config.toml
hidden_size = 128
head_dim = 32
init_std_qkv = 0.0455
optimizer = "muon_variant"
beta1 = 0.9
schedule = "wsd"
max_seq_len = 256
doc_mask = true
Each number is 128 + 24 x the weight over its row's rms, rounded and kept within 0 to 255. Layers, rows and columns count from 0. Numbers have three digits each. The size before them is the row's rms in percent of the matrix's.

# layer 4 MLP up, 512x128, rms 0.163, rows 111-136, columns 0-127
104:117159106126121110163144159100156122168119126100110135103147143118125109093084157116096122123157140124116128084134112089122173148103129139129187144165123124101140113175082150078098091151099140103144098162134113126132129110101151140128136154122101131146153137113113072167119144122139122128141136122130116110132093144104118099123154103105121121097143137102092190137187130155127165151148
108:120088133087167109088148076129169101161125123090117196146152132105116146118113114152138116096114159123160153115125191099093157119108136176115109116146136104121109135124096126122135123135122094151106143136141100111160146142086138122157160173118101136132115159127171132123104084124122128144160147095137145111136111172116146145079121151123113167129094147081149148146132140127114134132124
107:120118139124137117110124121126187133145108110108150123096114120131140125150125092163122128123150090120116139095173131115085112135160136095170180114138071105120134119133133119134104153161149110108169142136115106127133129141094125111157114139164086171143145157133170130153166092102128135098146148144054128104145124140112163120141167152149078123118115163087142143144091116091136162134132
095:122110142120117122149099128120111162125128166111169104112106163152121161121144117161148155112146124139092155163147113065124131115167079124175145139123158126136174149150150102127119129126096080078125107141153179107141112173134140134145107098111112124109096127116120111111132177134128129118143141139156102087109098150162118121132102137125140141083148140099128089119077167124162138128089
100:142127153149123129141138149154128125163163124123125103087126129114169137122121129146148106102133112147075145107177114111125127131158177119140108101130124101180144107130154133158116102154131126108114126138116134124148104145183127130142178101132091092148116084080084150119155093117109154148094101066102113127108075152145144154100097134161160080150141132143140155106122106138155133128116
097:117118131136110164122116172097121138132110092111105144165172144143106096106064135182141109167115126141105148074132103185128166154168131142144143139124120134111092131127101116122114132104139143132158141101106147133093154146142123097075135138109150123108146096112170139109138136126119125155118138147106098103148143160110119188126098126128098180088124126136130107116133150103155163094149
098:140148133128142128114129125134119128137133110130103109137149156128177099156070102152152146124148133158082147067084131118146163150141097153079119174112142163118154131113158116152138097114128159132135114167154091106133139154117161116138165139112085100128116153085117143110154115159112128145144063135146096117131130108116117141121141151108180126109143120132129096117150096088105120150077
100:145123094110119161153122111155169149149118135113120126124100128114098137112093103132132121110127126174131119148122168134155119149178129093104147117147139089103131139144138111119153126159085134129158120132122121112082122082128081143081135124121125163143147129130114116200189109167160131155148113141133105146100090136168126127106144134115092126108155063125099119162120114154096085138126
104:142097102107161141138113118134145104133114113085152154133189149095143138087154134116118148134130088104089133108124137125112157121156154153182125185148146142147130126122115139117180109144093140149110114193160173114124119112160145093142129143110109086154128114138119125100154090108116135105110175089076123109133133104137111161134131122103093122099097130109132116148151120145117116167102
107:123100120168154146070093131113164120139097112110116154133095120170118119137098172134113102155134134154143155110137108152137126132122097085141137109082117150135111128140119121144108163135113120096166127164122165161110112110098128151088148083115129130151180089166153121120157134145187116093138112139124172114079138131141130121124104151079135169178125114123147110131116120103143114150119
103:075175133137141143158124122122131140127152123132123169113159100149112081132111151159119154141123154124147133094121115127132108124161085115116101131133097133110139157144149193129119143125129128147152130136101098192127107105147110109130142101090109140095082150137134083111157134125100206090161151166094135118128130120151131138095084106130148139113165154113150109136129098146126090125100
105:110126138137167117129128158144163128142119152073120141163093150121112141131140173127133162133147103111139133160133135129140170101128136119136100119101121161102070173130112115151114151137095125117126083108098121128163094154100105074104117150126124129171113164156079135171147078118111119104160144083128122159116106105108142092159113145113131150132094154121152143170142127146132102085139
101:172121112174141122138122117105167060143101115125155141148150126165166138101077152097138118099116202136096150133133123124133111126135171166118127162128116116125116119162125140097136139134095095113122150167136141127150122105141152135114115155093153122122105112107131090159166118163167162111132115149124109126109111123155111130123137108119107098138140082100115180105082110121108143133084
096:124104126128126167149143124135152120141130118152103142158108156145139095145111142131148144113128120150141150141104126099145127133143158096079127097173125153142108109136126098131112133116116148129132088061080146142080149124102141109182121110109076149146148143143187129109160109099158139133163121127139158147124116140149115135115161118101124103159119042143107096082098159136123135117114
101:100172145073141125118120160148131106119152107171122118163122125104149096133106159110103161146133087171152129157133122114167076089163110100117102121165133137122115170124094119123103138151100154122137145076097150135140096146095135152156165127088141139107135192076118135123127103107131131104133127133129117104126164142112139092109131140130140143083124128173122093120130148119113155096130
105:122116096121099114145161075129127135090163135178171140176160122184122146165130110121128109109116135122146105130131109132086138121144132150115162100155107142123127114117161082109113110117144123165154080136116136157150159121163119089142146119112157089096147089101099093129125150108163138099085120133122131103112149148092139136172106112122143140113125123174136108150169107133125104173143
099:142096107160169141149092147144154154107159111110127139140111112149115178131146124115118129115130161106114104119109124107094158140114093108120141121104139111137133138089106091141144117173092121102124057095103144105134139082103097130113154189140093103190119141077101121138152144149139141149148119114177126137106107141129145117128130154127112142120095179113136143149122114102156168150114
104:181176129129134133151131130130149085150132108090128142133121108139155124103115150098131166106100122143112097114111151133176144107147110119138140100146126148095112113144103070162106098131096134145103136064139144126157102128094105162124114148143144158114134183118131120131063159150137175143149093150133097117181151119138164116123115126106169106107099133135121146127123124094130161115103
098:100125166084106161144158113093115100119119095127121121098144110164177169118105121104146158122127127138144153182145109142141163120098115123145153150137103119118122134118131119125078129132119163131078200134144163159096144105139147154127114117120146102108123099098138170139125129128149144116120113112136145111150133173131149123156128192130107115129119121123082095112076107114153075145115
105:156104085106112126154110113120120147127090139116127138153162113170147093110121139142155135106110137089117129127148163126154132127129142100142114106105165120114164119124104132107065118124174131132119122119120130147162071067210153157127172130135174110139107141127129131158130157135086113099137114116157145142125109127139147135181092135162133125107097098112073126139152132114128107141131
090:110188167124109159134126102168105128102140123129130153070168130100120113102123142074112165132173125127094124112135154109134149147151117156165095147127122125142113104088126146131105102172139098130135154144119117162114114102123135124103122130113163142139125127111082116109131095084080137085138111140123090133076108158104146165136146195138140151135143134139112159119135151106145099140145
102:145134116122055138108175147130079125137113125126140109108129161172168145133134184129115131162138106181152154129115135128074130121129152135166127117150130087136113142080106158143110127131114138073167156132107126138148132139120117140126153100153114172143078140123129106150124154125093131129093112106102126117137136186141096160117110106157109106102085123124136102147097090126149135142130
098:097085107102114114152115105169123102100077134105126123097118116184138141154154101127145147112101124127140140073090113173105158121156128118130127081137145114078140098108097122148131092137128127122144111112121142110111161148129105140145136123115162143065161124182140140163134135125151140118143135110152152107127127145131184167126117135075162123160124131149133116064130136122145153133116
096:089084145128137155127110107109100130112098128088143129174156114105121173079088118123137137116132092113114144121120142132148150169143106116141110085120175137122104092161122108180102134116129143108127152114158108170150131148164195129097125117133117099163124160114128110122128101101132120122153099130150080133111118102126111158146134180133136133177122137127157121080140155112164107126154
099:126163130121110079138120147112112125117130180117118139089110134163153133161101117101115161127130128134105109119140122125148109152075096121140092167149103135077158166119116126142164107164135106110127122143098159143116092130129163143099155122079125119116157179130125141127133125143148099059165093138140084147099131132114148128138137132102181099111127137122151098140156129113102181096119
098:158140111107112100152151124080150082137099155120079126149131107103123090143147080134127173155136095102129113135127153132129103105154121157101125162134114115100133102135099112131125079126083107167132110111099102115097139134140151103146171137095122102119118170119117198115149148154135160124123137143141130129143180142120119121152122168140137149147131140120152137154181103114072097139114
# layer 4 MLP down (transposed), 512x128, rms 0.162, rows 111-135, columns 0-127
101:142126167173137159112147152147109098145124112139124150180147123131133148101133129143120132155142084122118146094144079122126107170117118148135202158126145143182127128165136117094138145122151110134137112094080131148155132103112083134129146098165116128099121105126087143124081131118145170099112116122134128150111129113113092126076151141122148094151127080088106161159135137149093129111107
109:158128141145165195133159152098086133137113103111130152122137099124177104115113114119127065100128151155142138162110162076173141134128141136167094138151151121126096149107094122135144127107118098160129098123091127140140168143137177148124138133126116083104131166138108142116078136110103104161132118127101137100092108135128123097095134130119119141140118138107164148148153174160156102126106
103:173107063147121118146155162124080136144125137143152137108148110129140101160139176144149136157132120130130084116100178172121090102128127146134118132129140118183143157106140132117128144140190128117185123143110098123096124071124119117117106117115120127131098096151129110089127092131146119132158073182096144133096129143113133130126112124155147172148106124122126100128085122101124135131104
093:152102155106117150126126138157119128140136175155114130135133185164067134115145113137124145137116137082131083146122137176126077122135078119091133113128099068138105142079149148120156098135083136165122142130122116114150120125110139123127148128128133105112110126134130112123075118175144139134174154122121185144159140107161113107134159112125139180135125140119135149074145114133088130125146
113:153129163097106110127106101133163190140116102127115127107158159130134102107113140146110152120110120118139174082133117156146094107107125078137074178104145128076122111133113099126122118113142143107153123131135105142171140147129146115124110148125106112167139126099161102086129150126126167123097141147150142133091113147096151091169155147138123122156146158153172082097127139127169113145089
105:147123106107112121071135146126115131126144072138112104116144078133125127141169096166113150146139119143087118143127136132094148127106109142130078131135140143109132182155108137110114108107123151162144150124110175097095131130165134088118112101116127154166152118131099191102150165150144097130128165110146109113131138112141150120119108132124146165084140136126110086149176157164082161128107
107:148099122126133118098149125117111141138113151144146107115121138132136121141122130147153152139179158152139136123091054110168134146105126111090099116097124187135139176084112077110112160123132119130132144146096134115141136126128154142149164130136063137154103122131128137137150100140147145142084134117145109076142141124098110133163136090099130116194132161110125149117145121148145121179078
114:158134100169091134103111087146175155100143114174121175137142128135105115119130096165115127115143120117126117114113155072098137132137096114123140119125131121108153111114161140133117122146111097146142131127106134150139162136108112173111143114131134074103104097156158112193137162087141107132137144130130110098120148137134143132159142139123106139183171139090121075121159138143132179080099
100:093144158116140127123116119106130118160080158118114109122147124103144098109073116143125128167103104130107077096136120132112134139150100161086130127135128127132191142115131115161112170173147126099071149078114145185173104132122142149123138173150128173139117149155121120160125154111177092159122090119144124112146122122132128077122132142159095118140133121104135138101154120121122131155140
114:116139131105149115141122120122164133149127168108147083105111115159109103136121135190131139083088124140170149102159129121121115135106132129147167169148116138117143123104136093112142132089140107127161132184124083109118091139171093111139122110159154120117119174120074119160103127067149133134092120114132171125106143082121125151153135175085094115156145150132146141132114148149129131120117
098:148097142152146109131149101133088114102115140141144143136186118146117118118122060140124125126156112118102128122156138123147131091093157173145105134136099124158130128189136101171079129106135099148100061139127155142138147109158120114132160126148123146114124097131159083148109130103109099083163148159107161125109125128140125113164098107162113142133156133169126133137135077151125148137095
097:130122061157131152137154161132107148096114139100135136162165113134145140144089099098123113153130149118117114128125111149141108184128147155094130153144134140132125152149115098162140084104074092106132139147142075120129117161134110093128143109134131108084129129142147136169133160105130096154108124081154132147128128140129148098150141092069170094115119155092108107136138124186155115130137
117:112103115098123100169110131095119136139109167136149150130181131142114137128129197066077108132142110128137159162124141173124078133184113133132142137119120134120139101118137143174119129122108108126131105169156106116153128109129145109153141159142126129087094138141131120141116101112100080134144104112179117112142123148165109142124124124124103104140165161148088115104114088162131085099149
100:107137122158157117113102106153106107135083169129143119113137131124162132107102167142151138126097140120148123131146111080149162056178142126132136133109163149087110140128155144151138104125100134152146138118154142129126163102118137155107117177143083119110118105168129111090093149136097110139146124126096136145126141147111090130102185135149098113099123143149108143078150131110065160148123
106:109140172105109108135098122121160094110147118139137138151120114141171126100123145169113118125105048136107140114126144093137129115153119090145178121161105169088133143170135138153145130117119111159137091093090145151110150177113141130152129108113146092108142132133126144124089102107151140113108152146156090156097125152144135118153155146172107127158124160106070166108119105138124107108156
104:135144114139134111119123109133115151161127146093149149152103107142120152120151093113120104135114113116129121110112078119150122140099125077109188142107106081130102125172155122168122162152134147130137108143113153120171144131124121121158142138143131155163109104136130150147093136109156128135117109138111154177136178096110102139127156090110173111128152112121071140102115128090076133125206
100:138111123128046078113102104160107147097137134111115129124129143148133115125156096106134104162142150102084170122121142144188120077096168118142116082137149130118155142102157176117147146146153113130114148144135124153108144109133134116120132126135121165110136156152139129105137119140097082120138151121170115139132149136085122112149155103153106066160150152139151167107119106105113150097142
101:141120104138094139145150125110172135127159121165114150089139149158128143111154102124101129142135136123150151114111167089126118117125116105111135097140109087119145123123134100100122156162140111102147123130182172155133137121145128138153145096153131185173128150150097107111120117105115096101151138099093115145113121104106107137116130129171103148113127123154112142159160062159078179158072
090:085159112189113115117118158136138120101108097144116120119133118150115111143142121087117097119135123151078095128085075111135172186159123143104116130132188129164115146153112141161111138088138111107118144159168152103140136120101126161136118145131129102125117126114152126152169105122138096129131120134124104172137143122135108071107099149164149109109107134110145152156162112187123097125135
107:111129149142107098143129109112136108112129120132115107118124094110148128114124145146134096150178122116141147140137090155096108128135116086160114146117158180154152086133098109117125160120112139130122099099125132095166178132089119143152158127080122147147132107166177130106161104081117163125167100132116096069154124160093134150096162095144153125137163150106149138142148107158097162123120
089:107091109139135145109128177124139074143100118134102107128117135138143138119154141093144074141095122125144129142117154168132110139083113105109155093129126091159114154138155178142147115129141147184103124080126144097138155145143099088148115099153099180130105120112092100132088176173104144131137139114113122163157171128141111141114136132147071116136140160125157153126105107118134138131118
098:132112163157145142087120145178138160122119123133103129081133114127136139105141112099139105145121145122101097145169143092130150116163072138121112140112135106114122137125129140083151130125095160162140144165098125110134131119120111088136137127149185091135155145082080103126139153098090138169118192123109126107135145155145145119122152150118130091108107138069122153111095138114135143135185
105:147171129133119109144106119096103158111122138150130111137108120098107117116101133109128109163128120132150140128157145103131147153134130128118169143122122153172124119125124115129128136116156115138173164153125113143137150153107092104117110110160115141148170130120074134097143127127107142141130110080105097136127206139135071120158094096161160147144037111157157139067144129140124158125116
098:124152122126076152099151162118123143144155134159145133099117154105106085164125127159155127173162143114163105123146110136139168077122173150109115139111122126117124117129136088118145130148106135140126095128142142095125119116068080108132148106173127167084125111147112160074172138131134149087127150112123151123124141128119119159109109130113116139129160170114116137166140105153148102142062
107:117131116155115125114120089135135150144112132098103143138180106142118096146103137136135137120131109118127121146113151064141111104139164130149116170140119129099082102108123128100111139126128094144145135124115123136182119147130109081106107146128162113125176126159124173078115065142115135190117098149130116110098126176141096121118127144130137108172137113122135130166149182123150139096183